{
  "n_layer": 8,
  "n_kv_head": 2,
  "head_dim": 128,
  "activation": "swiglu",
  "norm": "rmsnorm",
  "norm_place": "pre",
  "norm_eps": 1e-06,
  "positions": "rope",
  "attn_scale": 0.0897,
  "bias": "none",
  "init_std_qkv": 0.0219,
  "lr": 0.00127,
  "warmup_steps": 557,
  "decay_fraction": 1.0,
  "steps": 5713
}
Each number is 128 + 24 x the weight over its row's rms, rounded and kept within 0 to 255. Layers, rows and columns count from 0. Numbers have three digits each. The size before them is the row's rms in percent of the matrix's.

# layer 4 MLP down (transposed), 704x256, rms 0.0505, rows 521-554, columns 192-255
101:148157173123159117095113120141145139131131080123112081125116127106114184105117106133130157110149197151122124178123162106113116131121199133149122159139079148116131106158135113168098146093145161
097:126153071133127119131129128100103117113099097129153142116133134143134114131142178177143166119097126132117113124140111114120140156116177102118133119156153112152090096157113184136101115117117104
098:143125041115151107131135132139144145080134064113104128106090139136148051111112159120115118154107104150136129112131137116158136135113145140086128178114144153150130141130132154103112149174086145
103:085158198133140119141162124126136177085139134113135111085142112084160095113144146130145101118120112128141104102130116131190052123141104131118102150097083134143127119139126096119171121097170143
102:114152104148072124137134136130160117134135110133123136079104138086112120128147108110122112165126125133121092091138129128167147151149209148155125106118120145121124118101104057160075160139155072
106:099101174146170097129164127121109155138104111128113159084171142145128168170153144109113108124140143126158106090108116138129106097083077131096140132122166113135132166108138130139134129127115149
097:141117141092089141143131144163122127176160119114128117125101095123095147120116101122140109106110096113129139133129109093119129093122089108159129073122100105106144141114108137112125115123153113
099:118085156134115111132121140145120109167137162112121159186119122135125095152088098181156168119108129141107116150151107170086151163107154122071121187103148120136147133132128116114164137128096136
101:103159176118154102135141126150107114159154152148097101112126099161107173107123142096133160162116153141137138132127104151123121097107123157125144172135134121161124159103133163142085138131126151
094:150126000042098151145096133138137109132147133085116144121097142102113076171133117119152113109151107167116118122124136153151149136091129145142120107161153140153129131110166145118132103155150142
104:189104093169144106132143131136112086107117132115102110088075144201115145093071119152128113120115113160119141121150114099119135114123133110119141163085131119129077078110098115146108139119080151
103:132137110085152126156117149141147115142165107112147142085141157101090123140130119097109121142134087148147162103135115120141121150096147112158123097143151107156161168127118145137152163135128137
100:128120149148094130119111137081176147146097090160110166115149148123160111163128103121122144141163125118133129135104133132095129145096092102152124137139125103140149145089131148122121097124152127
089:131127255150135118097123129142083122125100126125139146131087110153143134102162133137138106132138125144109157098155112106125120149118127150091115163119113123125098119096158093109113153121127122
096:162128070134085117123152106120112137080148137163129139111137117111118078110102122106091117093147114188105132108115162126140141150152129176151117073118119167133119119113099126108126135119150124
101:115144109103108141144137147162121134155066173121138141140115142150143107141124114094111151138111144100170112175103109131157091111130149141092120131121093121067092150132142114120133131127055108
100:107113118188107130117128171145093157094219148153077120131152125138094157121124116123108106137125125116128108118138123131087116141132129129091149115158120148139115134135139096135118111158161135
099:162139156107095123129151141153148149148137122152117080129133129161131133152118125109131173141146113097159117114106153089137122116137113093125105163164135090116169169107145129138148109095158137
103:089179137115130138122156143096113171123129123151079129156144111101144128146129139121120099108140121092119150140105113154156100143084090155163154141115116157116132102137153127155137119112121132
091:131149157127153121129099073107117071078119139145096128136152126164132129115154126127103144117092162148112109153138134090094141076134096125100094123136152102128175144111147201105147087095114120
098:128156122126064170121120129141126118116128129085137137162135113152127096122164164107156118147106130093153141091109124132149175128174125151142099125089123170126147101151125094121095114142154114
102:108161150150129126105150105151100128107118180124088184099171109151124138151121144097143159157132146087124120161118104135141130068107158142115133137163137114124143154111130106165112126121148075
110:093086134110120108120078131131162117188081130091106166134118131145105155116153163127127112122128171128146142091100127116126143073105179114127116130143116137160080103161119149113172098136136156
099:148156127136129129103153127119198121099078106144117101143160130153085166125093064134140168130116106118117124096127143116100138157151143142100135169140109102131132110132128056143125134094155157
102:105151050110129134148128088094107141141165128140195124151145114114139167119168117182112145160088143111135102144147107103090165104143152131110131095117106135150118112120095132125101129095108132
103:135140159155109103137167153111099142107130130151124151119157105130115107122135070102132097145158118187138115082142135123192174117124119138099148134098174124123175125112140121120104132067163113
104:170089071135097140124091096156157108110163127105122113111097156088103131111105111149175151139121100124184124155118116125104133105117120110093129106160150135103168129143114117137124134134106115
099:154122124098160131117125122132054128136114151108126108115115153078172118146129146156117138121142109125149152117076139130146128126102145132145120144181124147124163114144123139112056098201102136
104:115069106106174135125147072105132110146137088132151131110100131094112168107114180127123088148156121111144110158147090141165092162150094148127102162144090087093152147109148151128125137136136105
102:171153124101103100133179086140165094126129129150084093083125123157137129119125072134137137120101114141123112125105151123156122083118109099133085092141140157153175156131125149140115120130110115
098:119110160152143122121121127120133128153107170131143159140111144111105134126090151151152146090094101082131096117126113168086143139090133096114152109107164129136162129109126161113154135110095109
111:134141132132172147136103096122108133134137112078130169151105117166138123137164169139099065158061151144143116132115141136121112166087105125195109144115160115132060126127135140152105144137134119
094:168106000152122093120136124141136141106148116121096108126102146062073100124084105117120087122125098120118175102132149169137134104146137139148149135139144122131045149138071132114138151152120148
091:147103093141138104161101126118095128129128165148150150154074147116119122141133136117150168084153128105135140112136064128135167133134102130125132113072138144123131097157180166115098123122132119
# layer 4 MLP gate, 704x256, rms 0.0572, rows 522-554, columns 192-255
096:108116154115124104128128125098132128115153111165101109103129114129150122142161121118131154094178115148163130101121121149121141150136174178122115148099134108139096141131102128157152165108092148
097:117150120154125106152176107148150140160115142158122118149159127127145120143114147107128155141124130163130065122147170123093141110117169173129143141128129127076167114123181115133072141112107109
113:130180137175115135144144087109142092106131091155127102078132110109179136106149138115147157118084111170126118135150084112143108149141121119105137151144120129160114127129104115124117127127072117
097:112193126140100131115124141123133155135134067137105118092109132102140124137134151120122108187166168129140145113124127139133137121145161133092181106120127074124106104124132133173146166141142120
096:121139150121144098138127098128175120115109140122133105141124156093126119133134167151122117094122109137125136107124171104114144121161114126149026139143100144067175111113115109117084165152102115
099:133148130160130145201135134121165150179093125094104110117098146161153148129134107134127093114141131120155132150117095138141146141118139120129101099175081167125133128163154163127168101114146130
099:096152145122140092125100117102120101123121128153150129155150126130121154083138134148113143105137091140118125159099113114064093125135125154098148146125077068143126151090156106109123135118110125
095:115133140116143110148127116151124110116142120104104137105130109137157138138096095158140151113111112101132144118132154128068106122095145138153172126121115121142129134137107126091150149122069127
105:120169118110095117138110124155134142137081129145119138152137090134129085117130169168126118121173122132132160114124135139128161140105135103118114134177136128139109131128134144109109077192142126
101:129141135127117127084165091126160133115095136134112138141151087155100108156149136091131150134102090146075080136150136099130088067087127162131139148119113097117122124117162169090150156115098104
106:117128137110151150122120091110124183129116149142176137166131133126164132166127161171131115136127123154180173101108144163136124146134114108123140150127101159114109159103145129134132096154079149
095:083111169125165127111152149174134116162109138098131135159073085137107135142167099094115101124155111144124083139108130139104169110151145106111164162087092127079123122129151136138142143101156153
094:161139115104114115112159109148120058146125141130121143132094111121130065135138170131125117085161101144119159070120102131125131175130114135118126142122119131115161168073161137135128163138141108
098:114108135107137154145109160152128133120113126081162121132097108135143140102112110162117102131114137106114108071090144071130094120115123102162104179122126116143129122112147156069106109164124151
105:150160124144165096126117122109153148145103127143114120097092130110148139105152150136100121121119118160092130141172138120188116097125108101145118089146119112118132090150111141095158125077154124
102:121130152168099130149118087136111138126133095147128138135119135136146133150160165114142115168124180122115106139144169136121126126119130125116204152130121149154091128090160131147131121144090142
094:155143110057160128137120105095119106110152113116063121145153116116149113099124101128119154172161149126102167111135119112105115088120090079112154116161128117136164129084130097145120137104078100
095:124097140123112135112113136084090114116098106170117158114106122143148108069109110103126100098125106172078132140104141119081096116139156078144099138175105166131110108158151088100140159123110145
100:119120143091130178134099157107135128089166083141161126136138130144148121107155178130093146178116159132149136106137155102085151086109148143090140160134161129166125114128147122137155166134111110
091:118126135139150195115091132119153142135132146107157113118129103145147139064073150126108146087115177136170145152107103120161153111117148131140161147099122097128145104109143082072149135127087134
102:178133136134111161150125093125126134201107124130138128158134137130122150091129165150125129091145142141129112146135115094146142130121133109093128101121114142129128163133137140132088124110146143
106:130118132141108107192119110148163103146145122122176102184165138168138081089121161109108105092106115113140115108148190120142155104139118112128122105103145101152152150146136142135123136153127132
108:096153144161138121145176112151122145160145113152184134177133094127149160125163131105126147137105128115133093145142095129123133135117141116120171105119076116138113178111138149140138126124130164
097:128151142119144147136112123147113114105113150132098145127143105108127117163135147093084181102120133160149128149123147139113131084131160111097133164122092111121174094121176115116145135088142113
104:122160123114118117166137145168135102152103142122134063133106127146150084142145151074158098153147145127117155099158116153123126131166170133085121102164159128105125173121169162100131075130131177
100:135147155157082136173125134115072127153115114150136131162109149125131172103148122127091110134086107159129114141113125128126136172085132128117125165126166138128139138127104119119105124092149158
094:163136131128116177160107080138103134149121115159138156128118136114120137121103167175091117139085134120085106146134132086100144084109103133116074121142078193129143109137131165098162124099141133
099:142121114128122081150146143112095119156130154108148160137172153114159104074135111119131137150118109197147129108141100153137084113115079128104161133182125088112149187114168139146116145142109109
103:111140128131112144117151125164173099151118086111128127194113155153131164106142128160142117135096122156133135137125143138078119134087152129147096135129143109153165161135104150125127130107141145
093:138127118109136109069145123116154149107087151120076142169108119144124134131164136154114109148104153156111150112113119101130143122146075157131148135108101107121182113127130110156174085120140149
104:140099109111106130134142128123133096174148157133113117174171151141162129092145120137102122152121064124175128157135144118104126121166136138094166110133126107092148149109130104123184138103144107
110:156153181130169106109134095111152103148117123123159111109169099149148141104146095149161129163120130153121117148144114118156130166138116123118152143145122158123162130135150123169118166134137143
089:131090110146126148139093090109107104135137118113150115113087148124134088104131142161120162149121139151157209144109085097118125135119123108108140129098133127128161151151159127104102167148135113
# layer 4 MLP up, 704x256, rms 0.0566, rows 522-554, columns 192-255
096:108139146128101143103089086122125111145120143113088090124114156134121101092132131075124119107132093139163086108092127107136111139092095103149099111171091106115129116088195134123115106139092090
102:108156128138144117139162124135144163123153105154142068129131112179137120126131154128105173113100136132143145142122154101113106129138156170135125102095159128113129126159145128132146123120100140
104:128117112100126110127144187126142177091097148127142071153115125161115132129104121116152129127118085108126102132122131130127118165129147125106152092108168121182114129143172163135128108126100121
099:144103150117111167105125126157088105126144092112124078118138124108104135130130109096136198110097134124121127147126107117130147133107180126156106127129127096092104116119090096150167106153120110
103:110083129124120076092128124084127153145129131111105101149114108162140087129128166135149097127138102153136133099148133161095159109121129098125125145152112092090113081116140106133193153168141134
097:148128110124139122158136091098122131107147105111144122123114142101107080115104081119109161115128147131145131085115120126141147097114143094119154094176127124141099188117128173129119106130142124
098:111136130163101147097106122174136124155131136142140131120151124189150078106092139115127139155148122170119129186138167111135126121098109130124157158110144165127138138124141101111112122114065148
100:143120119133127109175163121120102149127121144100147189118125188120127175128176108071127086127089092132115106151143113179104112136142129091134151081120096131105136117115166100094122116155093124
096:109184164136121137114097124108139131116068057119147134159115084156119076123105175153122115130124133119141142103135122130105175136124110150130116132201142153142099120121138167149140149157160135
103:099113147109157154136106138108126169088171099148132138171143093121110106141120124106155086177109106185093140120109129139102165130158063132127189132128147148158120133122137190129145128141137098
104:114142146150104117105125128128137165119116142082102146129090101097110120121124149149155123103132151141138149150122086170114130141121191143137156144148130145099118123123133125099122095087129142
095:154138124152137138117097136145128127172142153136124114114140116116110109171145170155103105141155127112121151145122127128150134110149125122166120105138166155112078041119120100108131149148145142
095:151079143141100119130102115131169154132159122119122111161165135121085102137105124099113151115103163117161096146103088107150097132153163094155157124130183148101167159141094139154127103139162163
093:128117115151162156092086121148111141137126171115127150188117153162133114161137122138088139129136123099147127135131140129139123139141117145124147176135122099171134136141136110112127144148138109
106:155120130171088136102169151143187134119136108129135151117092097101141107139158103126131140121133183179079121172136118153181125130110103134146129104161134163098156117140132122158115112156159086
102:150136124133127131161147090132160145073132142152118097143104129109142102146149143129185153123117158163135118157184114143162119122137112156115123164100133139110130109095122107120135188144116157
094:076125145112132154147117130087145121113100099124145132168091109144112111101133094115122126124147135126129105092099161120122087153125096144144103166156097117128175181103083115133102130141102108
098:139095137119098103128167155107129143118135157147178095153191111130174117126138148141140112135113103129107135118124129102114192137143107124099146171120090120121139114147113121079103160143100134
097:118069133128120155127140128090102118148104153103116162152145132124142117158103127112146136096150123123105083123135110154138136133105134187136127142120167125139166176100140168115145084124126128
094:161185130177175143140109139104120105071128122152114149123111111125151125135123106100130129092135111137158155149174148110129170127127134091164110111150102091132159129113132106106147111104112126
099:115096092149137121120129147075158167125143130130136095159175151150110097111107150151179136109142156134108094136098125131132103129150142110099127158135142110132150092112128098090123110141111157
106:097158116106168154139105140134116180106111156111100134162134132155148154127132089061147111138125064114093090158111129126165142135172127102136144119144136140132083164145160169137134134141117114
100:161115097138136111138119146165170119149147130166111085160168124081159150104138119096135113132093134136121144156130096091125117104106128111123156129117159111148176136145130112154126168097148164
100:123137123173134127117155156156108187146089191135157138155145098086130153136143158119164162112123112185082095161084135128111114100111101114140163132142156126152169124170126154116111132087139170
105:134096116106140184073113135103169117140134139144132143126122113107127122160137142094113157073112126142102106147145150095117143130121130140149153138134136150159109134115114131136135171140093107
101:112180147155127145124114132151094120098147093156117148112134078168114118103112156115158093124132125121124148128132126153127140133133155096132154166180144107102171129143154103130150141140149138
096:130175088112129082115143112104141131141116149093146155132175133068150136121106157144125123131178134118150150126127101134104130115139162094107156122152140136136107132138147085121116149164134129
102:134152128110167153119138095119173117126120110156125077108123167171132152121111156136134090105179087062135157143128156152097183135140179138129113139148123111130123155142148098139148139146100165
102:181156138133124103123156131092146111138159144144154112113129164130143165154109140143146129162124098115157129108096177111114106153122127081087139126156158134075166117136126158171140150141106139
096:130158110121154129149132160101149086095141077128139083093075117121127132124141151076125098136106117108129094150093141162125099126118120140099117108148132129129100126133123112119090089103131136
103:129108100100101113120121138091103161120129094130124122155135120101109161137168128146115088138124148112126173104105085134147115091152141097095142110090141159162106113105121125105163127148168185
100:141127180151121151147110098137149131179118070147139105158112130136167146084131140128136132146095184137153145181139147127135122157131126125129132136108090191123153147125136126184162156131114071
093:081144132134095157172136091088128137175100127102172099119110118127149110124141138134114089094098142159113135143147110082103131157117185129079098113135136105119119161136120148090119131131100123